Each number is 128 + 32 x the weight over the matrix's rms, rounded and kept within 0 to 255. Layers, rows and columns count from 0. Numbers have three digits each.

# layer 4 MLP up, 1536x512, rms 0.0452, rows 619-673, columns 0-127
122147098096136140123091159143069073105169161129152103152095136120152162150158148146155074112128099100159106144149110204126209101226107144082156133126120086169112172095167061138135144085089187181110184188077107071154134157155134106090137098123107148105160096140124076099178145096159119142096105101129143146119121168124031135156139111080103135118144068162105090148154149146143142113151
144184122156137153135161126118108152128077118111140111164130073161143118138117131193148146107163105140113076078119196102142126116108069176109142158107077130114103124215146054131135100183150154144130179124055083128136174052102092147143149149075068144096125140055128112115066066073109149093102143067159124135178128097124117110136096146130073104179101060127181052089135200139107121127119
122155145181110085133149173094184119122124145084107102170118159164082118113086119037154094137072219174189111135091135069113146116089092165065170123081144088118101084143161172082143116109156166217159143152113200129163172125159133151134106152078121191093127128101135144103192057082143204079180179137151199087145107140116126091151166161121145138138166101157120122093154134124150118112135
131158146139089141150123152126134135150128148129139170122115079152105146156126154114102144145173068171032152145203141124130141177154186112141100130142129132147133135107161096096126086150118161154065157131141107127163161091136126159108222156076060099057101158159089156114201179121121200145094155126169102087167154106101094125133073089136116112061066130132110186163141153158114105111132
179136123198156161019075033159103106142127114142134123121130143101128091122142069125089129133115133152147142113137101177134104111146159067132171153255119128093118097120112109152100074118132107185110100097144100161148130077154125190145155158126180136171118106132126168067086176121106127127100144117126118079167155143165173144101141124158117105092142148161083113101121147120144084130108
115152158151186154061121101058138094156085110156098106118138130105151132161122112077153168127112123139137134111128122104114106176102159153088115083114128087168148115095123116112106110115101179081090139176096116144150068132133151148180079087157083157123128124117134161079128182104111139121142117154155106126090134087157132150185066157147147136059151157148091125166080122150161172163130
119140058120125162098121056110160168143127140158162116158145103103126154158112090100112126082089161162179113119122111055126166138166132194110133112119145103096151134136138135149165105148105114183102108134188124138147130154130147133138227152117179141145130137171078117139155188068106158109161121128155141140078135124137133164132073087109123081189161155178151176131104151134130151104149
053090122154178084154087114160142106126174135195160134064186133122077107152103141162101172104151190120054064131042156130125123118183073071125108079166144125144152132146101155111156162162133119245142133070116067094118097128174167112112199143133129115182138089118188085110185087099077097070171122160109093142124147121113114096115121138108108076126201122130128126083109148140119155097146
093087150150163089126134128075122139134171144129149149130142093214142151146133153095119100139130081173115099089155125128105131143080120120080103111115133115161125120134125032110160157133133115148137129099126105151115098077126134152127129163151146146143120049102140089175098088153154156101173148107144119135174106146095137129080144127095115119086142179162100103136098138139130029164155
115101113139142115163127079133153115108121135149119136147135148127153100125119137115128089114177089145160125128072165161140139097130149116087138179106114135168181119134103143163101154088149136090125156148177092135143148148145140166147136113143178157102135162094129135133123116114117086163120127133082133160128127080157141176135145162099127142123123076089154103110106139110123184137107
103151155137088168116126150130113122151099138132105145158118144133106126105117109135130151119135125130126139152128147156142089135142161115113126142119109114115094100095120075111138115104102137165150154129120118254110106125111138158177099126133116135111126090098114105059180121114113159130134132154076163096129138112117120126145122133089149150147131132096092086177155158119138131119162
136144095095145141090097132112113145092120141137119097148069131112210099136110141125169139162158100143086130071132101112098167102101112138110093143140103161182097142155128077113148122074183156125086166098133118131147095107149108175141101137113158110105048151118124198158134108169120142106091143131109175079076119128159142114071102106096096118132098087133107177131169120080127115143129
118131162151169140140133156143109134111050110156100176109164155128116148175182127084109172120147177113139116057114128208125135130172177138070135171119133114158096107134156145141162140121142162119102149128130098209112104119123106148150194121113154120139079105117097156149171128144108085108156141117104162128122148128109118137182200124112107136105117149109112126147128134128138122123130
177158137174128146070109154161111111118101100106113082129074121017105144041154125125129110090187135150078095174119098136169130094105116176105091189094092153123068163136128111121157126157115097118137163152127174091140142118145113115175125132108143188151166139143194109036086131122155176048092150187142125127166139189160166149152117135155107170104159130143164127124098127110135084093071
217141141114156127104165075102147149148172152177076107182136148102099103132150110127136139118089185148067122073127113088126137160049154089118148110168134119125114151090163114154149169115162172161096181120045143183116155131141165163118203108169177087063132107143122165133179131097130109074080142157115157150114132180123101139132166101106141147152138157183154118095118120141122058156143
175126115083165155236225087138136101094082154145113141151113178115126134065222112086133136100090118097138097079138121119141144139165115128115119116135146105143100148114102139133094116099144131196140098126083127188151196024121155168128129115116115101151039078082177082096214170094200077164096081135108122027200147091085135140185067130130125126066031183131147197131127101137148094136117
068154077136175155228124077062127107076115113140141150103156131090128154169204101155122150131150104157140181144051175137127128144196142085116108117156150106108124137111175130137141139146143104115135148199099127160178106132137101075129192108094161199144117099124072127095178065112119086169123106152175109146168098080139136170104127097168111138128129142081119128143087075114146163116068
152152112116141099187138106151187162144128082119136133192106072178117175108065157113162152111080103171121166138159153144120138122143092131188089164145052071128156078130120139148143085126171154152131125158165154073153135141147139081137138103112149100112103172129098072082098076171113077156123107119164090138166203095084091126163097140138132161085213071144100105156131121117102126163120
101170111140119177163087155088119119122121098122136151135195136209104141101118123098095123142112148114088132161137158122187078188054099095127129086127182140147130156136128189194098095132119075153096120140125107145175108176211144149104078173045085209084090076152122107127147114088070098145071107175206113114168122150133099167115108120115178093098122135137088169207114119116187132158114
180082074149095185181183121112137143104080145110117153127136139124144118174116138118167201120152165168122131093107080094096152148217153119171154125189146105107076118069110098124112167114156098137131138132107123114114104113135110115101047133104076140053126135154120139172189091088152165158175132158108148161137102090051153106131168135159099156107067144209157132208105131154183173144133
214159128179137124085151141149115099140132154129106143081112166128115098152085135125153170117179215063100128133102167166092153154133148118093081150099139085151113130117117101126068147152139069135149178146065111080157094082117097140097135124104163129117127118159157123129097243141139128075107111129111115117135138129149149149126123180127132136117186058148146076107092198117185149138128
095126062128129127119127098112107078107109112096176075053085104103141154130085129106097121170175147148155160159152173083107099181121113101180114210194114103155167122081093115152114158089110156185128116103118140129102126124167141108117195214080115163142173083191055121127065188117104153183146122097136126123105128124098113149153000153105203142063049168091134061128188121141170159141131
133128142129111156111165186099121085126148117142130118096129099091127115107165102114107118100132156135170115135125125129134156148112143144097119144134133138135113116156134130126132151125129149134119130149128113156098115097125106131132148144173134142117177124118152131111149133104098146105110122133127116132102159141109172117110114137132117154161105141120149174159108121120128114096144
159118112138104145091141052106124139118127115049139080112150160132111140136192108120115185101027189150096142145133168161126120103148116190124112159204174097114103171121131099132158145148085099119069183176167125042153116209139102106134094166114191130121112099129185089173119103101094121085126158164119087137140134085166171083160125178164049126120091099159116122079143120142125149105144
113159110133133137173109096088114130133158107135141119097197104130140149098135125123106164147180130080113117111115142108120120157201085123102119110135130159173111183089143146144108125112192149226101129157098156032140167184128090121141175140128131114150099117148063156128144176158161150083159163132135134107129149119198068137131033098118111097104132159138153056049140099123102151096128
096103175152113140141141078082138125089219111144130105156192148159137150130161071159114143124120105087106137107071059131103133146056136100134181124120130076091160113025130051152132173130135057150082155153150156126166105000140092158153149125098092173075122094105165114105163099078131108097165098134104108089149151141126170094142202164159126111111180110115160154107119161129131088130135
123126132155123170082133173124126064096099118133158121139090095120115108118163126113107130155145135113146123068145194053139201124067127146160160156105115098081145076149159211167041089141112122092133092108137112114148029160110126074145114137169115181127097088130092105080090094117133166116120133138099091152163138091111132180100125149109143126103151075114169111189083171179090166108099
134067135148124160115043199124111123158069079108149134158095135079092149100161143108119107120183092118170124179101161132112187148169132114156147145110097109130109138077120128196137142114107090154115118130108092226138088162123099075160170121164172187127170152122121139148133110104136142033114134162123153167128116104096150120083091154159114150091172169188147124173120137149133160085137
101139102099127208139098108097135107140139101147092195064125171089155164107134135143109057149099099146201132115120108036157152192156119104097079118133068119115187135158132173104060145132080161127111075103020104152152085136117122158167134090082156159078108143115146110110097108103154163058166135100139160105153106161168093104066100128105148144155115105133102093024159138115084120157150
160125153146076109149111159135098097139106120175115161137128060137118162082149126140113127116145102141080150142130109132144100106113148142091112163090101120160176141150128129125120144143130096079135180118154087180101116128106124155119169130137128150107135113138128142080141134076113130074108127129145069154180123106147112126132123108113094117102143140153155169140101144117142130139141
123130122126168153131150167176111148122158097198135159113160095146127150118163119103143101119106126171185115206055069105125103113121099164123109124147151092121075132140080110122120146169120145178067091157103114176156134175182129136127148155160084157173100052133139102169165108117094155130157125121085109128164137112142114120193136121137137135110155140174085101148151171146128023104137
152108145136106194062144093158115093151151139167138145145112136065131133168129101119112224126176151145151109138082111109156158133162119108051119187139120088165127105110115132120195131155124089182129107156206119178070108138145154176142178143177101086111100095103128121092172163109118161084110139120100118139152141154105115124124140148124130151049081120179102124141108178139145141135109
102112120142107158036118189186096134114180073092168178173133092114125146112177172147103090130138106089152102114078116154104153048133111176176095121064081106132075084150177129089113191067133094123077097127096125190204093097114168114148092099115071126141090092136127148100088166074160093109096122128095111142059116110149086143077098117171178102095133132113164077147122105121142094114121
118140089152122100107150129152098150095113089097134150164090095094075063138156128159162123140137133101105151201189186109123150123127151206139083146183031091134114165125000155113148125102151128161072156134135144192127108123083153136168133125165124116195066160174122164116195137104101123100111139121083129068118137107158142121186140146173137132164099143196138141118163091065127095121086
082141120103113092192054078181135123161126117172175161111155190120111111147098136046111180111138163185198138146133115057099111178113125102099148136145114138201124110139075093135124147125143090102126137144154113185153040076148107179065155157183111168155155141158132127164134137141088108124107121134125117117171128085089178162092119123132132123166134160170125222162114159123107054088150
120113143132140132098144112123132081131139121148129143141106151156120130127162107122140143139105128125179082145117122121116132120095137127127141154139094096158122121134127104098097132168110169100121144134157116189134134154154142151165103117114116139108120077148161142088134150137129142095121134124145121108108121140127098099191083118122135134120139196092134117165126112099126164137119
124153083087123162101120139153115129109127107080158105124196118176101128128131076128122144135154137141168166132168169134121190138176121122092162103172096095199081127158105094168116118117139172153073182136149076197096093110140175134135195100092161152072115176121134146159107091152074076163119143145161172156177103120075103132122067143069138103072038251144119116133115103129136210152165
120166078129110086117124121154165130164096120123132146143175101167110087136139140157126097168145122089189104157145140126099118145122127095107128144136094087131124062144143184141163132113151150098131168090073165128161146121157165147163101124159167134127095139058161163141121153089115136103063158113164108140167143085138130132129088150105102062169162124104122110100093187057103184138147
123084140189154160062114072088160095123091116127114110158133029144153172190167090128179103140136156126045141117184095129137180188174163138144068135168146131161146117137131073178100106159109170071097085111129127136147153132134148100142066106173207128102111140091136130165133124169119148155102164152081048057157075130177075173107069128097110119163216120103147129122162093125116139113132
126110089146148086083132107077161101128167155122083118166145170104118148087081154074131132126071142076087093128195188104130130169121159109082138116113183120123175142105181213167118097147128102158103147144130106124125161140148148139161083112134128082187101128121151118170077146157129122012131156129131060128165185136148176152237106097135081142107211179148124038108138127127086182143113
140144086108118119150170112179124104130175143119131100145160136156145129163172088110097149120100129103060088130098114141103141115192168118193115106092154111044119184126140179138106160144170138110081211147181110107138123073111150181170187152111131125099183079150099196115083080074123125187123111126130073151135090151089094095136106140097138148059134051092105198134135150134138175138085
136096138145140126116147142114083127136109130132130160158137064118104137088169140126136151101174149106164119168147119122104149142113102178124121104115111133120106139067118127145132137130122144136143142120132112157086163147101159135124063140125132110109081129141142162118140110145145134103153122121141100107133147118112151140127148154148107143145100190112144166160111137128141148154118
180133087115127136139148116135145100153097114129103149118123130149100125096097139125155104139086137087122101184088094156118151109069146128078145164133100128120152129130098103158163130137114102155115100119153111126116190110113134137148160135150113160142130104135110133113161129120165140115130151108134125124117126131084144112143094134114108138118057101154136148141152122128128092135167
115120142133116135094169113145129113130125106138132175154130181157142147138139121163136126104137176165126100169131090141112154121137143143078154130109103130147127124135127126122157119129126163125104131085110119133110172145134160142139142120151124136087092105131127094103102118120091178086145106149130114123133155102129132142157109123114122137081147172093146142140122118105160160105122
124151128136163146082182213168119113099087139075128099137136114111174136136116150105112151166191131173120159145115096123146112132103057126101156172200183077106068087127153070076145120118133134114102084213127116089150120107149156131203150123118165153091125115141179102131100107138145122114120145152153105136174101118177113157175164120174130126163118113088127131126105184139158104081115
106128151173141139143101127181113112165088152194105135135132127131103088096160118138124143152113164086086139139119142081095114144109104125110088116134127142160130152155097183114140116103114130049116083116126120122073171212139125099145112112104163155122167147080175146145107143113069110036133099168148155127071117187110134087160162119119139113118113129146088103125108153161141126138109
123178091133165143185116076121141155106070111104154124148093163045110125135080134142101095130139170154152161078148167082121132108081128137153099085143125114099102170169102077209098120106117111163112160106161162147156175132157144196146165179173197111081059156142134118131148125136104177100124187145164122114173148154114060119160134121087177145187109056150137132123142124143148085139105
134131148186091189117164167123195118160126111107116077150152061183153170160091098161127121035095075109052182140075115161111204127158113191123125115106154188176142142159155000180121153088080150125070152155119153139131111126122128133169150144095111125123140120168074103094154091105106124101122118130143093079133094151108142165107140107135093130102164158168102079188113116147133045139114
115112140117110169095138141161121125137124103162148162113131132143136125086146109117121178148118133143138122112100096129125122118105120108104147165129138111129141123121130100108131143130134128128106118136140088144140111168115154131137150132149114152093113097104091141133144117111138132101140111135130098134141151100139102099099131137109108101157172126115130126145122161144130123131133
157161112132150130071042147121134120158224103025078107132098099143171166135113137128157123096163126079000094115138147098151094146115166169101107174098123118162105097159166129181102090169154130066111160115129129169119063146129062112103078159123095130212134105160115124109114145054173167104099166139102187133116122116125127140130070139206159134057118076177157167141087084140216160124134
148120115168155141152122072124156118141188120058147107170098117161126123151155116120115146063051100135163065130073150105094105148142115150142154128176140103137116126130117087134139107170149107136183090115106116083150109063126094164145154137097089129144216137110121074142044176141091142085143143137104076100107104109091113104199140130120133137140151130132124120085158127173091136150118
078091080114145100201108191125195077071153146162121131115122140161149103188174140131175141148143160154176144129149092099140121179130123089204151124165146143101108120168121141136127095123129022090115110144064119126102081151102084133165106108120234118151214146194120145061072105116109147069143116141134156069167113146137061154165149151145138139156071143226104107167118116101105074163146
168106115149164160074089078097077140139137135146168112110108095112135130083123120171134098118125148139122107079143122131139128159090180174105098139167155124146117101150103159097134128089160109088131099155132116171153155054140120135134143155053083078089099092146118099122130116083130159097101154120097126144033153113136121099117000120137102139101100154127128178137115140123180157110085
200165131149154137141041066109129101115120134160190133140137160164145128124126117153147122145170170152143066099102137127143142077099109102136212134070174125143069110064221074082094094125116216073166133182139112121104128080147189161144130095100155161128153144101128134158136140086136113040129111122135142114184137100138140111138095095087100168174109157107110140070126152093173087179161
147139145153059142162107107162131139147097124115152215123188098154127158085174128124109057173142135050095173181135114057153147088119129089164151156119100129146135115174101132151165145169127121095056142117157106136137106141125123172089111136115154139148158150118117160104075170166127143095127146114208147121155152132112119092184119135083117137089156166062133089123146109140135136149112
# layer 4 MLP down (transposed), 1536x512, rms 0.0908, rows 619-672, columns 0-127
103080151160140067139126145166080149122149140094149164133142129094119112094075108164142083172156162173099107156155132134094151181089191038169146093099191169159114141124173137136116098126088141098139127149120163050092167137122170120106151127073149166152096148171130148118089131168081122200125119084136133146127084188120166130112151099108157146125117098111118126137184113130103147160158
110125115113152096094151125174132157140141139051101154116154087120147116160141143125091190109132128090170119081161144134163162118135170092105155064165148077137149155140080190091108078058180130085083096095135135121166088149149084077110117134106110140159119143126093125155102099119224096155104149142162146149156198118115076099086110175133127146204073165128190135071084148145125123109141
126167128069141109171179148122104150120109175126066164133112143140082091066107041114156085132134092091085107135182118128166123133144137142090191113151135126139121198185071166151089138115089124068098108193120078151148140042052166078143144111163128106150111156141146076114091124172045091148128144133102130150142122158192104135092128115153112073149145111127155164118148151153156109141043
156189126151065110108195105105080166152156083106146074191158139074176107119114154164212169061052120146173102133139135165129063119115184156160143122195192120134091175166078104119189136116097091125104128135137169096133166112092104136091183187123180144117174139124255102230115137112173108207166086112180095142138079145078138127158156101074145147102157178147191141110153137073180081140147
135110109181108121116120180094168141128169098129165158114129161116112127141146100159165152116132114121157113144140176123133124117060086133157167095090104152143107111116142139092136091135112094116121102130101177092142198113143137115096057114134146138158235126166113156132110165153149166143204114076118129116111113101143176121112116125092164149155080126091151181141161169152152119107132
159018113151163115074101078174091115142148126115094197117097120151102136168105188081132134186203081163114132117129180120161149107099159094155170165137124136144106167138160147127116160144098076113149130164155195089129091035104138155193159128131101097097117166039140079142067112134137134137099179121112127161192064141142153106117169072196071117116118075138090150195047081135133202056072
138135101104133135126123110095140118129154107148017143140107170052155127131184102148147126063144116105159123148091132115085145174196136116132124071163147162085107116085125172128070063142058154195146124125163139149151121095114124107195083073101112135132091174191110133107103146180133170124132084134116109142207129163106092127153125181172187165124163092144110182130146194080109110042162
213106108129146092161008145126168184119155141142225117093154129070135142144152098088095075117154136098044057121150108102081093157118121111133111150073085172165148149135133155092114167156169134147153124097108105040146108148114184122108060140130129167126123110136129155096133095164176091177073117167093156172143098141124130137150146105117116082113132186126124158127146136181148137083137
208127116089069143140147122063088092154091156111105146096156113097141096127123084158160151143170127175116150160089195083119131151081080085168180202073163109074096164098197106161151161121076144113114144210184135138094122046158137119097069092131147154128151178133186173160137096111135126131122155158120154168124076083142111139202116124157079112166138129115137121094144083128129176102130
100142161128158050118132084152167132121124099160117170078129060125174074148138167132181120189119129135135149165134101141132128140126134144136142117108137147095146156141130088151135171202159115115135120112132130120111099120124094157103119117132122159185124127112187122135124132151132088191113137137164130120196098134096129145086190107155121142163149119123120134145145094109121079133148
137107097147164099103145130101115131126133143151071177161124105203139110133146123125065126118102071125140162100103127116122145089112105162115108145138086122137138107149170170105133118132131114122110096088138134151137102125121110130117154139112146133118137167171103150140122171129100092098099132097098117162095133106103133131067127134138162163114132112165119152061145137160087163113169
116086110138107198180141135124160126149166086166123116147143129139152103178125109141138117106132146106134116100072156144070094076115144121160136097141171135126171141085164142136072115109081134116159093129163123122149078067111240114170094091119125132141178136099102144150096162175156143166161093099142156124121171105104127186164117093134114075083117133109065128143137129255105138126108
143152163162162108174137113119118147146155130121145070145094127107188104104117107101140093117104127100150156113103123138166077116163173133108123125164077153115135157126141123118135141113160141120147135152138133146133121141110107127138128117170142127140101101118173119189127129113106134097073183136155122129140151149143116126172098120172139108126127103099093070053151127117159079122115
157151150245069092144194167172150152179194108088055148168102131110186149108169137138112137159092093128106040123146134150084102110125099114111066126069053080097115116143122129118162122120064169128148102146186150126200154128135101145139145221144218114092148144111177086177139139159136068147080132156076081169119046179159114060129142169119143115092120082121096130129168112158103125132144
141158070156154121182154130111154131069106129160078109137102161113165132103094099164134180144100171150095151143130129125126142152082150098139117177116105118184104130110126186160118089148127118088110158125145147118107125141147160135144072112117113113138168127113183100080128098143093115156149149127170200163132161147107103114123132136125121108124052120100147089170099120163106128101132
116135117119099135147131146086088144164138140112135120069174122158125201172160123161068132172128119207184167165132149058117101117127163087217128167117128152086177093156192107183145109184140123194144102135089010118095112118069122158191129081096116088145161129145219101127132111148109115157168136130114163123152190073086118131132098094139177135156070108113141114144170209118086139125124
143158166096171181087127139164091144138152154128125093102147177049193102157118093084162147122097163174130108174115114151089161072136119084131076145108124147110183157102102130017177116159163136172181099133152085086150162115143121120101082096082123095124128140146100090127098143061142116168135171182093113141096115144114162105127151163167133089135180118143100072142120101132116154066189
100096175086076056166160117050114109108150149138122111160150173116151149122151106118148080151134177085145128096182115136086123182136059121125134142206124144057167148147157090089146157086129102160139082135186134095115165148129136161104167157134175137121122112142126152170121169108139124117114091159127072167156101143134193162122080152071121152125152125152113128094102119157052104092090
073167107082152104115165129125134200147144093180094124128099129132143162135194099135108123137135137091209070075180166152138113152138115152099130079153084165145112127088030115090175119078137142147170088159183132144138117133144111103153168168111127093105114146148116081127176095153105072137144141102136190122138163132153135141090091167126071177114125084060120105108112131081141051065120
153130117133118132088141168165178176136129180160094201138113112096129108138108093153026136105135140146117119152179147104103118094115137169126094141151174124128151232130149141166110170142191156105138118090163111080070056126157058124168188136144137126126141146123075182147161091154138116172146165138067121135144129083137119110142087100177174121139102131108157131113145082165143137191080
139107153181158150178151141124149192146182185117156131156114160161138161081150221143168167144086081109150117117108157158103138071093038118103158148118100117122119136094096108178162075163183132129135079146118106088107127089164158091134057229102128131146145132075109187158148106117159136180116118141174128137055149141119133161137121178149130084169134093140125160104065072108096151105113
140126133183106063158114150089079150118129149129153136058107165072139125154176107119166167119116139172195110162124149182128144159094088117148163060094151122078157160090060141096060210134137109165152136132125166176160147089139040144132108127136079141112176138155189115134136125121119084144120151143093074154123150137128117123173124138134077183092234097114099150119145148164076082184157
113100127126097086171127148120165152128083127111134104110126126114178118167122120166167167163110077122126119097120145097134157174147155131116136086126190095143121137142111073124144210132129196083189174135150095131091097157119103148116106119121139097130071154111148070136187148094093105158137139124134159102083082088131109095105126117129121077133105115129153136170135107087125122136085
058122138066139091065108135107105125127095144123093169157141123087125146122083074125064180151139126095105123145121112143170090134176167116166072109137219134138145132153119204200142169155179127155139131120068090090133173148094106129084128164150097144117152122160143101228099145122130156158119109078182101128176164063168163102127160127160129152148141075146113158176059158106089143116076
100152132201146090137103102144093131188117170130092127100108127112199122134102103141137128187107145123157149140066076128133110132136128118076089190123125161125139149133160054094062129156164058120090101122157055182099101104109176125076070075092125146105078125148138122071162151092116116187161112089086153140107125113131142112175101184158141108115142167106093154122137037157016171145114
099118131099119052123129169115160077105170197139105120107093081104083099114154107122171162127112097079147084116072108139113078061161110130101102101092117093078161185135119123141188141154166045162135164151177086095131071105174130169177088076119148090099143120141104169103098133157094160172205112110166177145124075126164123132058067085103194148042096055092147182138178089195144135162118
140130110158124135145087123106133194127110142118126131133126114100171128156095105153084162146094112093084164155105093143139080139083165140118062144110099145202113148123101127160132101068155158082138141104124119131149164131075146113105135125173087106118078115125128103152072134120055113188135137134111123110199131063141098110102118109238109103167157149061107186137141117166203157149140
144140066189089063126156117125068147157149121185156119135118173158117088166106152111109118129158114135102107151155106139135143091150075096114110058143106130191129152115085123072125118177059102155141147109134130147166146142122127168107065029181197130165101117119142071151115149094098189087091101144113161173175125110190158156166057096132190172125189123158127131149103113088144182151200
177100124160147069107161090092075126162107118114109066125114132130079075141104148165109172054201172075104105092170174101138158110077116087157182114146084133131160103147159164140148176125152104152126118163142118160120158126135170141111110058171129152118119112155078125141181116161122136102083153131148140097159106138118136138145172083081151182129120161164154139085169149142115087121105
132099134176124130142094133119113134112110148130119144156127096114088119110101116143087127121145155114098135108172104148164147134126159133136131135167090146148129154123164159167111119151118152145143137133174112155152067149114119176167083147135137126112111162106098185157130127102104115158193094091151092156103141137145146150112130130110113121127119098122188145096151146155094129114116
105085082070088134131168096147140110178151183166092106153088124101149135125130131111160113128176109127082161122123135147143090103089142155177090108153114111113119166113157108164157130131124129094105079135148190110091110096147177191129131089118156092146129131113094198113123111117102120158170144119099146103153134094121131111099124147150187134201168153091066112083107130147198096153091
114125147121174152077146158203086170133116133087165083107140151168137137148172148146130123135130130178079157126083085132096137131121153134100114129100153133088120147096151107121127141098079133124092165132127142146188100144129134116159062100162204112100126142086167113119152148063090151214125117127193147123102182144086144133182095126182159097121159178128109180139096200096138059080112
169090148175120110087169094187119123163184070161151166125080143080157173129077102112089189120135125194137150132085102213120096106122121099124065128156118120098104169136150127121138137144118151131112077089168175106083150116137135084128124190133149032138192133157148135088121154187129178132145136140106068164093106131128150118131109139132161157148156167144115153068145191158147178126112
158112130153181105147143107162145141143072171130136161134160143091099107138140113170112072133139096093152134134124078084130139038193124116132200105070113176087130119084166127163111170174143106161129151084122058053131126126176146164118186135127155137110125148121124093134145068176150114179113124115154133129135119126104173181111119193109191113121110105083098124099099147124124160129144
128123114115095164128092125098134114186107150157091091101144123082122060172133148069131126080097136203104116142172122174140159140144149124147176127160126164140067141104177093130150176141120143100213140199139150022086113124090129125082097153145145114169108099146088144139189076115143154166162180173170058186135067119115130120191161159130113131169088156103141110139094118176135128163143
119123106150151108154132151055158103094127131130111129128114131079133118143164111125147151101119117111145110162179121098125151144168143140100234108114107136115099089127092142143141150158114135124107099119179130118127113165146149104172148115114149162130059170122109113114084133118118128191092136150154140155177139094120166143115155130107146120093150139102084122116123137182146102145141
154199124110191152094117163156147151118173145178126083142140149134156150103068097079137101214111123155104111167128140145091180120156146095121165113043099122160162090175119056103213138138173104161182103173211144119144152121176171077122171111093138105113187070138124111118100093202125070177118055152165136084187065053130200109153119098141134141087132194136177119151089076075104156126061
137126153076110150169065128142110141155163140095173179075124131072133119139171153095136117122170126152121168157131079192130110098141162110154160157062113160183145138108078158139126140118102115120137119129153141125129219115080153162078129151135143093127137188133156152111099138104193141140170121112131058096123099147125064131107129153066149129134111146101130131117031097139065130093136
144128056162153139092074137138165171110106166082151175092104119162116157081128066121108157070101171101147156111074166075119092105093133121124178130145100146101099139092077190101156161144142149128173110087128209101125094068085130090169193094127082095188088144123069129113103168137194110156156129127088086147120177110117119106083135089115049180158079150112176122153144125132113118168083
123132111085174109078104113113107130113145137161179155098121111123095150077181113133176142144127169107166142146111094096064113127140119111121117151169157197109191131108102136143187115120040112104088120179142138121145112117078175198124132103172135112146199100152133131133088188113076105154163080185104091103098141128161151141096105129163121126106168103119113117145110110149092163078100
139120125115104117128110097112154092209080146172137089108152147105038111197112104152170123134129109127186156105071115182073086163103126129181155131095125128119128145091159141155158167163063168151154087082180148083161146137098140128185126112142097150126090185115132118135158172109088099180120146155189136129133116074153107104142114148175125165083147095092154127135169199183087111087180
123139120102124141123131084130085126121142166157090102138113146094125156128117087143099184105130139098083149163150115071113125068114104102105111138107162144100098169127126085163134122167137154091159100104102132127131148136130116135074096107122124137128108103149085125138144182138123144092125109137127094178118069149139130119121138141095146095135164134154121115138069121106139129106136
115127101175132152108149156125153132125133111068122111176160099179105173149083096162065147097126113109103135100051140114119121133121154135126176083122145097126084152115159088072101133107124127091128123156152123130186141103128129156137137164154141123137167124132125119123107157144097099105113118165119086105145185137160123127159134114087161132104198130107160211088140102138114121090142
081147091142149161132121066143121131143119165046093142130111105113145118182105145160134089163133102109101139159140052086140114149083130142124131126092169156155169140107172163091148194100164122107108149131132130100132109089146153119129102133114098121191113137104107129165139157152124119140134166129154122117141123130104176087127120090096128146104120098122138133140135124116132145136108
132085074125155098171079123168104129159139200080126178111126097096048167108142094175173085167209122084128190097179190141128112120114142067102106167095172065134097083204073123124159109135134148124166114161139135079121187151115106085125139156101150195161168144101148073178165148091061165091066142175143079148168105147135143085157158101218165091140084158113149156190176123140157144098060
142133100104154138137170121156165172189158187130151198164117162120174178145039109148145147167088139173132132144122128185106152119144059114126134128055117103091131127132144093129136110131133142125144080066110151121227127145146046128062116142148088089104112097183153114104103108136109154141132109163125096172132151079143084059216144121092139197158100138137160146104121098079112101145114
098148146099164129136177146065099224126043102143099079173122100122147082149130116102107167199050081128136155106121151178080112074086130152137103102132127116066196151173071131111096144187137110118115094103129117091176121147172110100101090127105131104153091088119160135112170098133191112143131097099083110083081121135168145148108087148127147124136073037101151128189094095139144143112147
118160123058191166129089141133102101145117149037096103135056139134118128149116164103151117155170121142078083147052157119100142055092162118153116124097074149086123115129021120116172106152173058154054079093129171117129173179132092142078078092089142113104117122155170053135118089093080105162121106141135152137111118141076123135081193113159111162083134128108091129159165114108134113196133
083126148146098146098121171129143081135163182090098117160125151131147136110138139130126122149105121156147155119138125153148123123074094099072109121124165128172124163153089123151166155128128135146153126149153122071159093155119185153150092159134157142105150184149131133130118102147144143122110174164137134130098146154100126141135149149169098076124159156160107118088113115171204107117137
085098168060153123156142139145123140199169147142108134184189077105148172113168118132102107166159151094115154167136148190139089139130114116166102146120121131154124151221132127149133101121105163116128122142129167128130181131164115115195137168114179136130096139102153098151107137162109162137112194097180131099125085135125129125156124066167118082116096162110149084119119164187201130177146
123070143095239145125204142109126138066133138142154165156139122104099155146083123147132167150122161119058150102172181140108096095134154109138126096068115130099197137081126080104121085125128111145144129171095090151127092141142136188114131104132153160145124072086120154156133110066037157138081068108141112137143179158144137181161148141062159147093147107136090129098094108118129151205147
070130071144179163105198133134073133160121112099132107145155160115148144127201140122138126104090131155149164084185160177100123142145179144112137173117136150100199158163094192115168159103217180141112112124106117058215159166100193148098109092152073121136091112111133172138141116131088145119108173129140094158163121120156141107047169164069165085123130056154133195112171138132105171160113
189109161154099059123159136085066135119062147172133109118130193104126142140127105147132094181100113090147061159104168159147092150077119109090084146093121134146145208190157098173169111119100141111111044083095100101109104179163133116149057118133097087107175085133124148096088137106151159173158137167124112087086084134124193134125083115148122085121103123121096139162131155149150150168113
100102175096098105189113105132111136106161133123145067025128084119167110126106149107143137160131188161105148121120147146138115161063148081152132124091187163175066097153139113096143101086140134144080123145108157136153107152085101116122089124116155145194094138112122092111148123116124181145158123113139174084115157152147139130136145131166119133178153117104163175113163118178155171120070